Weights of a small GPT-style language model, trained from scratch on English Wikipedia: capped logits, 340M tokens.
Each number is 500 + 40 x the weight over its row's rms, rounded and kept within 0 to 999. Layers, rows and columns count from 0. Numbers have three digits each. The size before them is the row's rms in percent of the matrix's.

# up: layer 8 MLP up, 768x384, rms 0.118, rows 247-366, columns 192-223
# down: layer 8 MLP down (transposed), 768x384, rms 0.121, rows 247-366, columns 192-223
# gate: layer 8 MLP gate, 768x384, rms 0.111, rows 248-367, columns 192-223
up247 101:436499512488433545509565476496530487502453516489507411446515537445507437514459459523478441463509
down247 101:531515505515387496547493447540471463518473484434533475467572458527458443533571487457528404428558
gate248 100:471530510522551495482487499460535532466482514507471506482517531507501531577533541550507454524460
up248 101:494561473468491455558533477559518504465540461464525438515483507453469556529475475441508478514485
down248 098:490475483549510503519471500453477577515503521570466543560495527509504459541487465532548467525483
gate249 094:498546531508450501489459466412478563526584547441643413521491538537458522519542562493538560488547
up249 098:556432482462471403474562538465459502548555438443494431523516482504464549522482544485510554469497
down249 095:452470452517539533484490510531503480487445487546465562515590478429483424485553481530526491423514
gate250 095:440609404506489560481500491505551512472507559444439549477525590504487536501558495492484503449492
up250 100:532514505482507505507494580531464538489419459545603540418515471547422567532518465489484479532526
down250 092:452511525438553575434491532424523523497543526402462492570422491513522555566493510430465453464506
gate251 099:494570463495573509461429600536557543439470555462488503551436477515505541497459496422529487566546
up251 102:382447504443484533516541533466491516535493496586509420489506449583474499503551466488533440505498
down251 110:520445427575496584532528429470450474499432490509526578504542483514441520452459508498430530550502
gate252 101:457486567516488491456448501442587553529448514492554489529506494528524481567504595503490521454505
up252 098:515433538477533492480454467415455501489509510506501481465526615444443515503487395523491470507525
down252 103:527546429539530448518490480485525489549463447549515521477499569491532483521471587470556513434520
gate253 098:507422511534515514516470496430518596584527510431442579486524454546530431483541539518504414525543
up253 100:527483528458515579535432568425487470501526447526517550527551450483526560583502505429494485526475
down253 095:470568532491522543518466491520474443493525496480483514524496506563568497508453435529502512512508
gate254 097:525393496447501517516534449494472518405483489481489531442493477478500544510437485545450523530462
up254 097:497536508439372528488461448471510425548491549414506448589510572561538539515507499491498459551477
down254 094:502559596576517462472506530489528505364458543466515532437563548471485551494462583518530503527469
gate255 102:517532526476508533491494528495461562537534509503493522526384474490482502498502541492475456457518
up255 100:521497514504505486449522488522447542476429524501497457568526499495503498454557521534472538489529
down255 099:529467477503488496490498482475470499577536540532501523478502571424544499491491525495563514519573
gate256 082:523537516543539477487504542539517532557439475520525485531544514624470460563474470448552419455485
up256 086:500517524404559589560510520508560465547530492545547464552551495594473557563476517494501458476523
down256 084:516534485485588537583503549435486466608571506540547484516477522516461540499533456575567517475541
gate257 101:473516517500528462543491470520521571466509440477542547467526557473439477431512569483496504464574
up257 100:530523434502507509508451506572490476514484432484457482482517558504511528514434473527504490477521
down257 099:421496553539556479514463478493427415538499500463439543518459517479485501424405529504521488514483
gate258 102:492471512482558503491582468539460482503465493586508495531537534507463527523447478580512520486487
up258 102:564472546496510442495558400564484454445465523561446481446526535538549519505501479513500435430521
down258 097:470586514572523469478480532473529520483472441476543593500553588441478498520545508473504528488482
gate259 106:482560469544489556494568428537486526475530483547492517501559538497482545481506508528508440582448
up259 099:479495528491565500451421531504523474477555498558454488499419453475540427507498537446539544450466
down259 121:569481473448479547483495472441482460543506507496467508499468508524544545492484555559515447478495
gate260 098:555512539523480546478451575518550525517458465525488443495566485507486451461507474496506565534453
up260 095:482514527512482547461567499489490531549474512465486514547473489501483552506471502503536467530479
down260 100:497451548580542466422536477545487488521483526570551480518489479462527585511438517449516486485479
gate261 105:543478453497467474429534547457469495451495534441523612494500557522505489476463487510484540484472
up261 102:537485467434539467531505504524536505461494501496537574514512455532521543522508478423485528571525
down261 097:493497494480471530536520530571515554540471497481465463508533509492472522548516522504529504475436
gate262 102:543492441473524511513488477553469527531487427461487525468432538511545491465558547513479463493560
up262 101:541550425501485479441475571489459473440449438491472481497479512467534489456498421637512494452483
down262 096:457419572542549503506500536588529544487546510551529469565497488527405547539456524572514472485489
gate263 100:488569510562455539545491518500545495559440511449467533470547459538505497535480498436440524452540
up263 097:472564528433464485506547471475482422518526508480526463544461548426499537498460541483554489494479
down263 099:455493555463439505495510537492453490590496489505491633565485531471519507546436580525489536486445
gate264 093:514566470448577489521434489450450417525460540482477491534513546453555476449562509563433502536488
up264 090:534466505468422520589537507515477473482438536514518446530464480507497458562428512492527502515522
down264 100:564549471422548521492525508518470548498529543537480452498425493564503545542413515449472474500494
gate265 094:428511474499568540499496508485440508559499476554502558401516481506466551495496434554474485503502
up265 095:568484533476471457543501497542485514506581514431473410605511505522540465415536524493532451504527
down265 106:535473466474454530505510589495505473462439465451536437453502485542457466484516472533487494438540
gate266 104:529452441522559464479431509487526525538427522497515504558488519535474498509445510526519477518487
up266 100:546513467568615475507519482479561530471518469483557430488425447513512544421466615557547504505466
down266 102:490482510451535493526541563418534457501573557547563425486454517519449552525515495550508427421509
gate267 104:527546524503546535533473598493443496500580482488541497570525572537504452484470421479443496485461
up267 102:523513479529416551547491515502541476508489491430485488502443477541567456453491487528447492427538
down267 105:464529484481545481500459470478482370471476488573525455530490489539530526519492479526486505485539
gate268 100:439430585478502495421435427450526467526494537507535541498487464479467524522496544433471524426460
up268 098:486467479483537497468469485529514459505581530458485436584517521521461509478438519457437506468511
down268 096:493506529544493483511470594487457530506426481556511560494431490544485492487498495542491530504503
gate269 099:517440492474548515477517505524426455501548586508449535490527465474515445523513469559493522457475
up269 100:446526504487521451545492516457496511521443501487530477414531432504554531528506548473404507495568
down269 097:527527433500526509484514526548519438457413521527505550502507489495448551492561534549425507487485
gate270 093:453469512569473465470417515489455477390499527518467477530594496516518515424537504527464474520510
up270 091:512520545468516524533479533481441463555505524511491487491558596496444496460533545446521494469523
down270 091:451512476569482519470470471526477553496525507454523499465426498563554564487460529442489508449500
gate271 106:491488460487501539561556478494493592454502486535441490520488552594552452503509462543489577432504
up271 106:553509436509488467543518596440497493451536537486471523500498491470465503552460462441496516484513
down271 107:504525460484469599468514518476505497472551518515462511522453502507510536481510597528425528499445
gate272 103:527555506439484437488510471488512537428442516530567511499476493511479507446503469456521522456476
up272 106:505423474578510443442486472462526434475468521493494502448511496485535518554514513548476498433470
down272 106:533439416489538494476494455419486453475469458474511500495479496499506425571433536539489461474439
gate273 096:423478467472534463533490570479512476452469521560507469483457465457553508486431449546491507510515
up273 098:438554524480549492587502530470486468510560499441506543491508464429451485500531421485465513526507
down273 099:481493540523480537493456499483457588455560532452469497522477496573505544534535438566500417468464
gate274 102:524491452508499514517542481556511478441479444467477508496457457574555572493554465515435522454505
up274 109:522476501454465536542440446531557536544510463538501569518508497460462525509442497487564531520476
down274 105:487530523489402455523478475524459492489457555570467483486587538433514516475406462533457472530490
gate275 099:529480476488520479503575517551447540496469485555550470539504451572494495488475429534522548571511
up275 095:474464504456518516536491412509549462504465577516455414453547527451484530540604582568564473476539
down275 098:513486493548522532475491468563489503420467558554497480481479438547461504512444523497449509492590
gate276 087:461488558553520535472563382425508497461504551462513441427487549510475521503537475548498555510464
up276 088:558476485490473413500497537474533520560545554472583445551481446545548478536454501430460514470388
down276 086:471456467519554531433569518413553488508505514454463438585420459519473560483487523399436535531482
gate277 097:543454454469516464517478577472526469584453604517510486441469477507597533448493494558551602491454
up277 102:481540489580521556573558434488485471498502531495461523469440575479457554414515413492418557544453
down277 096:557482485425483540503472508528527612539491470536510425446510455487500514473488501517527534491494
gate278 100:550475455443514512552488488517518574518509502531518520468473507560602472495503540493470529436510
up278 102:498507494505500577501519518536507512426462467451497471434468414579502443507552456503514473525555
down278 099:546551517444487479491458453476530464467422560512537501489467500459516492448557499405511520574482
gate279 104:443488544468511461516553595543491489529509563468446503453480542516512525485508446516544452548569
up279 107:527557578496513508554563450476477519560577561545468541507494479551545564578556511558552522499417
down279 098:506496513517500485583493538507519476434503488439474512454470504498569551511442486509556505556561
gate280 088:478433500518529517435500518546490519522488427524505545460524523515465474454575594462495476478492
up280 087:467606544455443451569408526466550485500502541485514424495467480484444554491468456561491485493469
down280 109:443521577474487560455535488473491605530491601527535523516513461494468498480501445527420566430458
gate281 105:553474465426511501433501514557491522453434526444456514515507502517516491553511584477507550461587
up281 101:498432565465509524503530473581513454480590500504496591442521431535550549493477511520451545430464
down281 098:557533519461489557433461480443438531517522520516575513535480538458452453499486511521540489468575
gate282 109:500500456515509416504481493522430422428517477550516489546509514487477471428541478525434488498426
up282 105:464488551472528487486443493485497444496516445494537542539442494497506549502511456478495467503466
down282 104:515498504511445495517549497486483531509553583532508594514492491489556538496534457498447531527466
gate283 095:443492531480473491478558518443521501558460506460494565529558489558448549475493537471526564561471
up283 088:526486449530542526520513460535489512510526494454472489488481476457573544491468481586520434475613
down283 098:469509438489557533488512490462472474429535505535499453539536508488569453453540497504525502409552
gate284 115:492500491569560436522526540539472439496562517516475496502513510485488494493482423532453536513496
up284 104:446488446470509529475404536542476543501489572576437546467536495545517514502483494507450481531538
down284 112:510533449505543518517560509514482542506498463458490538464433375527472556462580454419492560417539
gate285 099:558460552509448396476506571485544514527512566440520491503544487544539448532470545489515515479532
up285 097:536501500430516465533569484446482481473586442490537435444476566513520471540428533478566481547510
down285 097:416525544477487490513510478436527457476479455548542466563548486507501433551429470487525462496490
gate286 107:495465508514550563473549502438480494505528547506500532459524554541469519486469539524525466569506
up286 108:500495514537542530529590541553544489507595481452553446480472475524508465487496507453555467477548
down286 109:466525512459483519470570450531560523605508515511531459496590494445496590476438472549509476582471
gate287 103:493531512495449500502536416545517530512497497555453510494527450502541474526457515498486486497491
up287 100:520492554500504531554531469524502531538514515477517456435520448462466491548489472549513444509482
down287 101:569499562496488446551440509474453496475547439473509502512423470445502529561502474500514492431513
gate288 093:524469411528421533487422516468519522412524573539527427484567511475542429469474532565488462486524
up288 096:421474533487449476529430442470510467496398482519497505505525537466521538486517473501512426543451
down288 092:540480560411480516503493475564488455553550478481517483490495497495505454532477450478563575504463
gate289 093:480537457547475602539493452463500462539464461548481507490505506466511481476477513547476531438497
up289 093:538503452498513417496533456547515462518570414458445538583508476520565483467453521477544481551543
down289 091:438475469495520525447572482557476562558506477448485496515591445539529536494542495484541479515500
gate290 101:499508454509491500493454513439489474481489528441517511506505481513502513569509514449499415497530
up290 100:551519479511468530566505443467504470454515489516444489480562443445519521517497482486484534501447
down290 103:434467517580479559472455515512474454482541504562546499427459529463464528522504556521514518505477
gate291 096:467521468472490513531476549542518518551535538519490441492515543541507501529491483526470598494433
up291 094:506558428533525532573533493465520502492488466473454506562521529416480532492557446509522410490542
down291 091:471455498416555473493421550563489526456496548546444501627527483509539404484414440522500544459503
gate292 096:438520520496473582479536476524508498547516550497470451503526505459515506507549487568529551572469
up292 098:466485465526496530447531523459508495487540533507593522537522544428525561529473519466551534448530
down292 099:508466522455527572481522400508531519415493504510467474519571529507485487514503490473470450500460
gate293 099:507505558437496487516517531473516548524521565517570560436482455549519558478502490485551493521448
up293 099:441520446499513427544483401541448484491557483448487505535500529473531545492450542500530527471551
down293 093:495533494475424470537520490469476532473481465470455525559481534550418519512483551506425490501480
gate294 097:485454544466545470415441545512445578510494501518509447486505503468546492379432469504466479462525
up294 100:509483500482439585471530483483528419554447490502508417487406485470476544560458482488512496484490
down294 104:476471498449505558514529477514491493499503465523504477539494457469450502533517449544502553442520
gate295 094:452448446494433453447405513593515461442485542514493540513525573542514512514505461552444461479512
up295 094:463479489493549567533487496452517562571495537507489544500476517488450521528436493476487537549492
down295 091:463468493499479494546558519525468468515503427475553545529472490442462467549537441485506517425589
gate296 106:537476459484466551467475498494512553483525488480519482376517539488500538431564498501546441535523
up296 112:479470521471479527490478519456498523590531618441586489466506483540510515527541509526567549531529
down296 104:513548594485481531483514498547475474475473509470549509482532546500512472530468480414483455536475
gate297 109:527521480421521535552402468441484499519441564523585512448596497511432497461518513475427457522495
up297 107:544478477564498514439495479490453539465492493449521514549552520473459509535502556579489582458421
down297 105:520480417581488462491578494506529482550503529489511533482473439534516555420479486465460450556453
gate298 104:507620402546379461447507549525474460467456510525492615460507531499532439540547470572570444490534
up298 100:567477516435483571521453432533408433491542433455505473555578526407542499507503514476489551490493
down298 108:451513518483575587557499451522547522487506479495454512452446533486539482489494400472490522457495
gate299 104:606507506502520536538461575510541426529492513542521539493524484469540487579550475514451513498549
up299 103:472431545546529480541543499500526536563548407478550524493511523551509480470504539460533509503547
down299 102:588439483501471499539486530441471468468539515504554449462562524545545503519441527540548462502495
gate300 103:458528555458478531532524457466531491507507494553502505415446491497513618504458477455526470478523
up300 114:493463470515509515441536549545453560535480486508498516493516500441460543448527484522420495573458
down300 105:503516491529444475574421436517489469479504528521520455546481511462452498515491510425521511465439
gate301 099:544464462493442534519486495386460469420496521516520478535480519523517549404557470555490456499565
up301 102:502528554481475561450493488473535532468511482519488483446469511468489434511477539548505501527493
down301 101:469613516534490517558533511500457494508501435478534467492483479431539471485546466489516467520516
gate302 091:492450518488427486477486512526457485503439512468491456530519538544458559462522493448509495456492
up302 096:410419461559502514486488488551530515453459467495523464466533456500421541516557492417460510463442
down302 100:504550538542445443494433472561529442502481441558433475533467471499528499512517573511473494511449
gate303 096:489501464495464446458436520468560552469480534522559478423571473435518478484430575527445441541441
up303 099:446519525533555594475585495476483574504507467507473506428457501519489584533523507429506498467481
down303 101:538444508438507464439532526524556546519493419500473585563509543495533518521534418525490442626473
gate304 096:529475478492539508492515542522490573489571523548468493438515502523424485463452494415489552528511
up304 090:511480506505455473510425513514572505484469473458498521525437492506507461555522460499533415488527
down304 104:501476502452446491586484574505516456484554499482502451496468518577467491481516438569469494501482
gate305 101:440507584422535474489580536455471525591500430436442508517470436547487418537479550479563524484475
up305 102:511531507415484485485557480491504509426453463498438499511489485505466546489415551534468507500493
down305 095:478545512552523526500398454551466478496511467444472502423436597436499565455520461476459493452512
gate306 103:451459464545464456468445435403544501544568503519479500502452542485458500501458516545511516445425
up306 102:484528520489536491459510484577526454485421469533469484466492504476499584555479443393470469499510
down306 104:404481488449455437489489477555516499540448499486534492537467558505459544476508510464490448520526
gate307 094:482472523474478518518484538569496559571500465503552493479526477487528474507506505506523496518469
up307 092:473506445466569442493472446486430444444515537462491486498473447488494448528509472534542546543498
down307 090:467462545455485465481473507430546458489541469498453565568509553491506487543472445536421411539508
gate308 106:493448518520472436465537469510558519555492508539507506522529490472482531443492515451502453485505
up308 104:484488589431478483548454506554507525484462537551461431492491494546515466500491445466573498507377
down308 104:494478522537518513506491507483493513467492480466504531524544475453480470502484438473502487559471
gate309 102:504489518505446523541527457566532490518535519440531479553501522504491463478535533514416477576477
up309 105:551499491437442479513560476491528481479526541547504469578415510493505505429519499558524474478522
down309 098:562520481471506523545544485547541499442502478505520500491541594503434539404488473488533465519469
gate310 104:479489484523552538484487514565454526537547501508509507530513544520467551430493514424525495516469
up310 103:455501561534556547495514448477499482493444519506483541471505512473542474541559528528488527484519
down310 103:511496542488521555528456581456532450480545530477484445504477478493511504458458445489424540493479
gate311 098:474565491439473470574548485523529556491456500530508502555507508455509500544538543441472502587539
up311 095:542457546495414535459489485586488506485533440459506486478509504498494500505500528521489484486451
down311 104:479457460561502450522464570423511509478495534459488465553473438427510450499504556431555465483506
gate312 100:535433533550472554516545569583465565558470488554537523474466540525551501443405535556508528602534
up312 100:603499398553455528491545518466507502496471439538493573524482464583459489489510474553453572468467
down312 102:448536491456512467483519417445507456546519495521413538472447473498482506516495510536453492533530
gate313 095:471566551494541497513410514459484483468466472501504560520489470458512470497607484522514494655486
up313 100:434503496513513494495453495411517529558488473509501452450512500503554571510505525465512445532460
down313 098:463443486497501572490498476516488543527508519497488468447483495536482489487522489507516454480573
gate314 086:469430493530487536514558485484469449455543516480475539504559490504638492475502545498454475518541
up314 084:468539416497517565525448516404473499499475491508501468556480492515523518516582470514463480471502
down314 089:539533543429517524485518442523550512542532496464481489468530510489521539470495468523560505418476
gate315 108:455478537494482485543558493530530523541516458575513473504466461622480457523525466489520491457477
up315 101:475529465448431514549465498537471559492511536525428512542560518489414502515483490536457539438490
down315 107:527500523478500562498484518464444464444466576550503537518525455439495509486437508428434436450461
gate316 090:539542515428521489489554513514485553467513526538523450533566524519429468502470564493473434498487
up316 091:491545433501501472494515517443504485432472586431535473497491499528415516489510478500463482533552
down316 088:571547461461451519501493468524437448477491498533517456505435490577468524509462554499507437509488
gate317 099:561523551447540481424537526512563497449532504493514503513552481502489549429458428463448549543545
up317 097:573469511492463518539547539486430436536492518531527478511488453468539491474482480492478583510466
down317 098:509504499597449493543529502434467484478434476539523419483507561529490449385513492615501442492456
gate318 098:567492527498408510428479549520463456533494525519561459535421504548501496449510477583532487470471
up318 102:548556516525470485534525444559493514469480451537468555582480413506485503482469516492437445511461
down318 099:463538524481532377528447559482518451505501498515484521559461500451415501451488470535535457514495
gate319 096:507555559569500524505480482481492499486437451448489501517525529503441533583613476480501462576563
up319 093:508482527560468513441547453488493473474469483476458430500521494514503549560504556440597492537520
down319 102:453476437518547557456500512479540528500522493531560354453479475407516495488455481526616487518440
gate320 103:501516506460462509444525542507504494440444538531482471505553489498430533565470483521518492475451
up320 107:514573445517494470518501520459542546527490565442500417561467539539481520583428447484519463486491
down320 104:473523495421560492537469483534499478518490552446534555508482539472417531494492490587499479523456
gate321 102:450508472478434460552462451510507498448473482461496474521478479483449556438507434543554484500469
up321 101:500485495548495470487481506565472494436474520463560448498507461455461437476521610542493504536512
down321 097:505528571496416560538516495524446491455530522532473550559485554539517457496477462494505485550503
gate322 105:436520572507491494473460548480552491508513555514452523497474515494565532517578496458524478473455
up322 102:510407545489527502538479446500455474514561444547537550456475442518470505470514525549544499482508
down322 096:472478552450471492561550515509490421541573478574446506514520453573493530492530487514506484498475
gate323 100:470480473458466516540484536523466517480547460507508511525587479545531453524550433505507515475491
up323 100:483450544485518579542514500507505419413584481511494559550482574517461521526439565485574527511441
down323 097:535501533548528503447512463434442498509550483593500609448505549472459439501485478513553548526470
gate324 100:512495519545518487522479490504447554565498445485599584514426468534488478448594564470499499456482
up324 101:595480473486555527540543525530531475547597478511541518491481535567557492468482515532481543497556
down324 095:479539506521455466513553443453524469525419495434476487432455545447555484538480507575581531526505
gate325 103:456466519462478452591500484477464448512530409525570491511545448508500502518500483496557487526506
up325 102:466387477538507463450485565500482564480491480569524515445575530442517561531460471489534526536514
down325 100:534461504469446487550428507474463485494486476452590421514549454437507509557534445430539508471447
gate326 093:500510467473465535510439488493499521467516465508486504500507500502499552521532501416456537477519
up326 093:505511522586593482466506594539551455498471475528497470448477457566533467449489500418500466489458
down326 096:529491516509482466525486510480452510545443501516477436569547478541499517542409603530501492507512
gate327 103:508501518440495540525574546517511509461512493516507477534531550530464464511519441530502484438548
up327 105:478501505477464518484551484439462497488523498499500518463573468591488504546518511547474432459439
down327 106:487451556529473523460509421489537545557540480468539512430499494526550426495524483494573544469507
gate328 099:531525548470530515487484477446515470507481531503552497544445535463512462491507522486559469514456
up328 095:510483524450524406507497507410489472535446474475554521453547465529488428557502513512569547488449
down328 094:499579487510506537515507458442504528491474513512472485479502478564583495497425482535446528519515
gate329 097:545549515509525499568506531519483455516482407433510522521537525503429515453524531490473476482532
up329 100:488545559521530497538499482600507444518502544494529478500515521542499526514570471613514487510529
down329 095:444570552514549502536482517558526529572535486563561570532506528515487436452439441533533456506449
gate330 087:476541470495425483450565502533551551526496509556509522586517492459459483517563524493572517407554
up330 071:530538540505500490444529487462482547561505453511478501531549543503412482441491467539608502453475
down330 086:508528505569514462458518489471446480562519463509445451538501468500467444526521513502489545552435
gate331 104:485529442552499525547473450486515541446483477513457454502503543476442474520513529497500552504518
up331 102:556506498533483510516462567512479472468464549491535535560526484524524494519460544510491466515484
down331 100:482523507527453454481475521506493440573562518470449555481552502489524480487481498464498461503417
gate332 102:466435505479473492502479479525463533542467520538430453484545518507496502429428497514400548480453
up332 099:422529516531537536536560424504491495512495490496443558535494507393425530488577493463518478499573
down332 096:589508453489504520467549531398581460479501537491456506514520405529488520470496544593511504567556
gate333 099:522565490483474450472472514507530556496409460465502484451480529494467521440499458485521447476524
up333 097:544523547572552482540434563452509522491516478557531579527501481513528539460486538449448559461484
down333 096:466492510475459465528485509498446461505480541517478554532488491435497528442542543497520460525452
gate334 096:523515513526492497455558456483528556510462577518529540530510525510538502516517516555539494432475
up334 102:489478401525453493411566521456470506513509571465524476495557486494471516482425518429494640458510
down334 100:467460496511483522501485475504560486577500487460479507551489485486527498487534475489421514506593
gate335 103:430513522472466498371515563540566500482481478488477551522543524470476450511509437546561484542478
up335 102:466493499503492535481568552565562467525550535524548557437491536565571445553573501510527458585496
down335 097:511506500456465447542460501509527479511489494499517533504498419544480525465499450560488515546482
gate336 100:564530513581519471499502475507510491441422506451538498495438477483400495496508471575528425501531
up336 100:549564535513537581492592465529438492552543485540523558447467507519450480507475528500517615516485
down336 096:409457531529479469449437512431463503449443526427482464447481456529494492532505432576505497526572
gate337 098:459439472522446496532487487475503503474567533542484485535452491447545500436438564499551521502466
up337 100:502513521486522551423541483490500534466516469512474471553494487453444473536494505491479433488537
down337 095:601478523477478552493468465486552464516486465517570547461563520528514535557556488494478525428531
gate338 097:526516533448443537545486559512489568493467490490459504532513499499537511483443484601454586521511
up338 097:465532450421544395459499511527546516540490486557527517498518535504575432505471544485501493511461
down338 092:475552522493527449506440535503536472496482482540505528486470503547495490539521548484500532495442
gate339 107:492554516475563495509508571567444491590536514486507460440412532562478474440486512523455556528495
up339 106:516555494542464463481494470449459518482529477446544504454514483502498522423541452521531554536484
down339 105:534404487538537498554553494476513557463440522513514500506539471473449458473535531423495458493459
gate340 097:532504499482465449487482547553479477465450496480465510444530527545587493486513504494527483475538
up340 096:491514488482404603519508583414479476499512552533465594449505579489450441432488574541541532462520
down340 108:500405445463450510480549523520499469568459525492488538542516524472448479526437502501527540478472
gate341 103:597499514474499494536529453477530456487510478434495529522466485509484519504517495500485481423528
up341 097:473473470547460540514553499410560489493475446453558539510539512482450500527490524430506516483523
down341 100:518569510494531468469476440492486461580442568490468410506504524485508533490493430505479434530541
gate342 101:447548517424534443564530548514511490496485563503500474512487448533490468474512431536518474467471
up342 103:503535441578589475444522484474487462468466524453551502521476486523479506573482463521514513512466
down342 106:556548516481532438549432492523498535539463512471503527437517504385491518525540502441470511470533
gate343 100:439544500472537535571566448525497572539485497625527524540493495485436501524532491501509468498540
up343 100:463465455524540531520544497544536580469505479525473553577546542590526520495498471453521560513479
down343 099:539487473516491403520464504519470456468543492556511498541466522525477513537479522486458520449560
gate344 098:531459515499535478508504481464517490496525421548434515461557548538415453504547451492549445394463
up344 104:509491545562567414487506436479511478452510499459515486535460437537494492514497494449450506527490
down344 101:522464443593511516511440474541466454554469460533507526520559473471474522533470546506484532545533
gate345 101:518480482499514495554635502501466432538497455521547546483445449496502464474499497443482554476431
up345 104:520508516542496488462477532469543559507508526543501496534492491546450547511580515513404449443476
down345 098:463466529488494520505465501454491524480558486528500485497525429470488551523468420493450508513488
gate346 107:499512522542529559525430498476455510517467472438456494490519476465525526479515569445513536558460
up346 102:511503483471531519505430427552486511537475518453447538468443518513540578534539501455529470500475
down346 100:464526498505506488430445510534494511486455522562380536511510594470457479538550514550539498580510
gate347 095:478494530547524470517505534470458532466431500548466491539546519551507549492503557566524524507505
up347 096:485513502473529458533519541514413510425518463557519511466517480540550465494527452550546511498472
down347 094:469462532486542563548545523526462473503525561537530552546572512538493534528412523523582466452420
gate348 100:517488538503457523552529545472502537487430513516465507439543479480455503534549483457461522547469
up348 098:539530466536453522523507496490451493548453473504464522480451480479537539396509545511504521511541
down348 103:494540542506487478534425464503537524503511453446505508524427491483546461566520452489514543474528
gate349 092:517540519488466505509561506519452529475499509544500502445499519526549464557477496498568498491498
up349 091:504490435500505538526507518545519561494518469405507484520457506428443491444504513484427420492525
down349 116:512522528593524507511500544545556498534471491537487535508461519502565586478531475466403578482458
gate350 094:534584401570498404481525565506466471549474479532543534512464536504466593532526605521533496472539
up350 091:477503507441473483520463516515550536417514458530444434486498495503611523480476547483482527498483
down350 104:522546507504520454545508607524464442561423509426506538505504477508530495477544488479444525503516
gate351 098:460546504499479484529557509514522581511457460549503557482590516484522488524560494577546516461498
up351 102:538468514490504525606529569505466553508473485481518506467483464464579536503436495474506542445482
down351 105:513498412528565433548568525542537566477527500561478432504530490458509557474577484510543481502484
gate352 100:522499515457509492522411576491540457469575463534517524465474474544512480490570516537435448496511
up352 097:486463483507470579522536477564443468543430494523514534431534531464461550512527564478535607468556
down352 098:491512596509490383580475474574547485485535498418495496505548497483494551459486537545483496460477
gate353 091:450554573552472498484479566497461461550455575436533506445518479476522540439526461401490471512424
up353 089:532522518562527484427422512446512601499441498438535499497475407474488480490588461451495488541549
down353 096:469535514507417511542481477559491527585524398509532503451499500494499471436449506509419547552480
gate354 102:508488491436502544473500486418494542584437464565500502495532541491450499544435565528534499485521
up354 096:479529480525500487456481576513500518495394508514536437487493498514470504520492516506446526573526
down354 102:549504430499535532393469435527546508557473500525498513538466522504506484575493522512473484495491
gate355 100:451507491540475460504442566425483488450495526502541439436502542503516497438500508470512539550501
up355 097:566472628518488525565507438545535436539519503515499477539426499486525520478517477554453480500559
down355 101:471518520491494533504480491516495515498549593420478516459519483609458548506475461517457568435580
gate356 098:477516457496420576487515486556558435471441470490473487494518500545511510455510478533566487482565
up356 111:470514495434468505482533422489512502481559496491515511494453456601552555511452443471506485452467
down356 107:481467518433502522549526540457444520517505531453520461485517471479493421479513484500529476559554
gate357 096:558472580467511436491497474432462476456470513479471550474496471496469448511496497536514450455489
up357 097:484497510532504506528546487480528532518405495504563571510478468500386483475514529441531489551473
down357 093:540520505481505451520436528438469532553456424500435426539516488510547481468549499477426597494550
gate358 096:466485432438492489491540490467545480523447485498594554515511533463455495421513514563485453512503
up358 095:513505491524546475483517439556455550511570529523513477508543509513509463503447504552456535509502
down358 099:472522511517492455470504483434536453505508554554603538447491440519474443528511556526407473567521
gate359 101:539512513500505457521424497494494522537497593519496468443523514565512608524479485477454543482497
up359 098:485456518515522573502466525486499525524507477470515495429552545519548570488445470451451529491448
down359 099:494504375493487484475514535503513521500501545512452527490513473446550477509454506591519490617496
gate360 096:632438482552497511508488536502518478427498457485489492515563582483432548396541500450559542478512
up360 098:461472424433530505452561490498528473556452511502537520494512503461515553468480551490493456533540
down360 097:469463475522453519475464468519509501491494503597528527489474520565421486473540576523466501562525
gate361 094:572367516473502433487553551504488514493482562486546503490487581433523482520571559525508493508500
up361 095:576506490461490510520532523477559533492485516532521476569498500520559488531468532495526439488500
down361 093:521543506478499529544543511527472588531512488487452492494514433517477536565472545517472508494502
gate362 101:469512481446498551516524512517435579466485498450490497549411503467539493506568494507491492509567
up362 098:428498467531495514542514528559424540476493487532484475443489565471564466531507536489504440534534
down362 098:533510544468544532498541460584431479479529518515481531568483482523470475468563566523508465485464
gate363 101:469566497443555529510457545527501494477475502522514479428503501505530470502474454460543462521490
up363 104:559429438476452453475459445497464485530514502496481470409507503502538475514492437551440484502466
down363 100:476507546449553489481486533410509468595469424544561512582523490505522449476531503489570477504575
gate364 099:522556425483527520473454481497573453543420548429588515482522540466401487471515446475459484624523
up364 093:555493485440496480499502498567467472555491475522500482491524530498474472477449421463529446516553
down364 095:491448492492478551535496476504518505486554537561515554492555555519471605467549505542490534516424
gate365 102:510509514480519479534498537527478470449502525570495535475537545527509551472485426511488502427513
up365 104:605471536483505525510516486475480585499485582518527528513485507486542448466562556507483536500483
down365 100:480496497486451512438525528571426472442520544503418442553473522491513531535480509548490491505492
gate366 103:527438479516532495498505530482524553583518456504438520494524459514516486497462461462549479527520
up366 101:482520487502465402504517545515526463430502430467492476516478519511462506493425482501511391474498
down366 098:496501486489507553465424515491516480502508533553432514515475537532510524551498511530476530524432
gate367 104:525496501485498525487495506440491526483479445546450533436436469509510469439516522452461544458559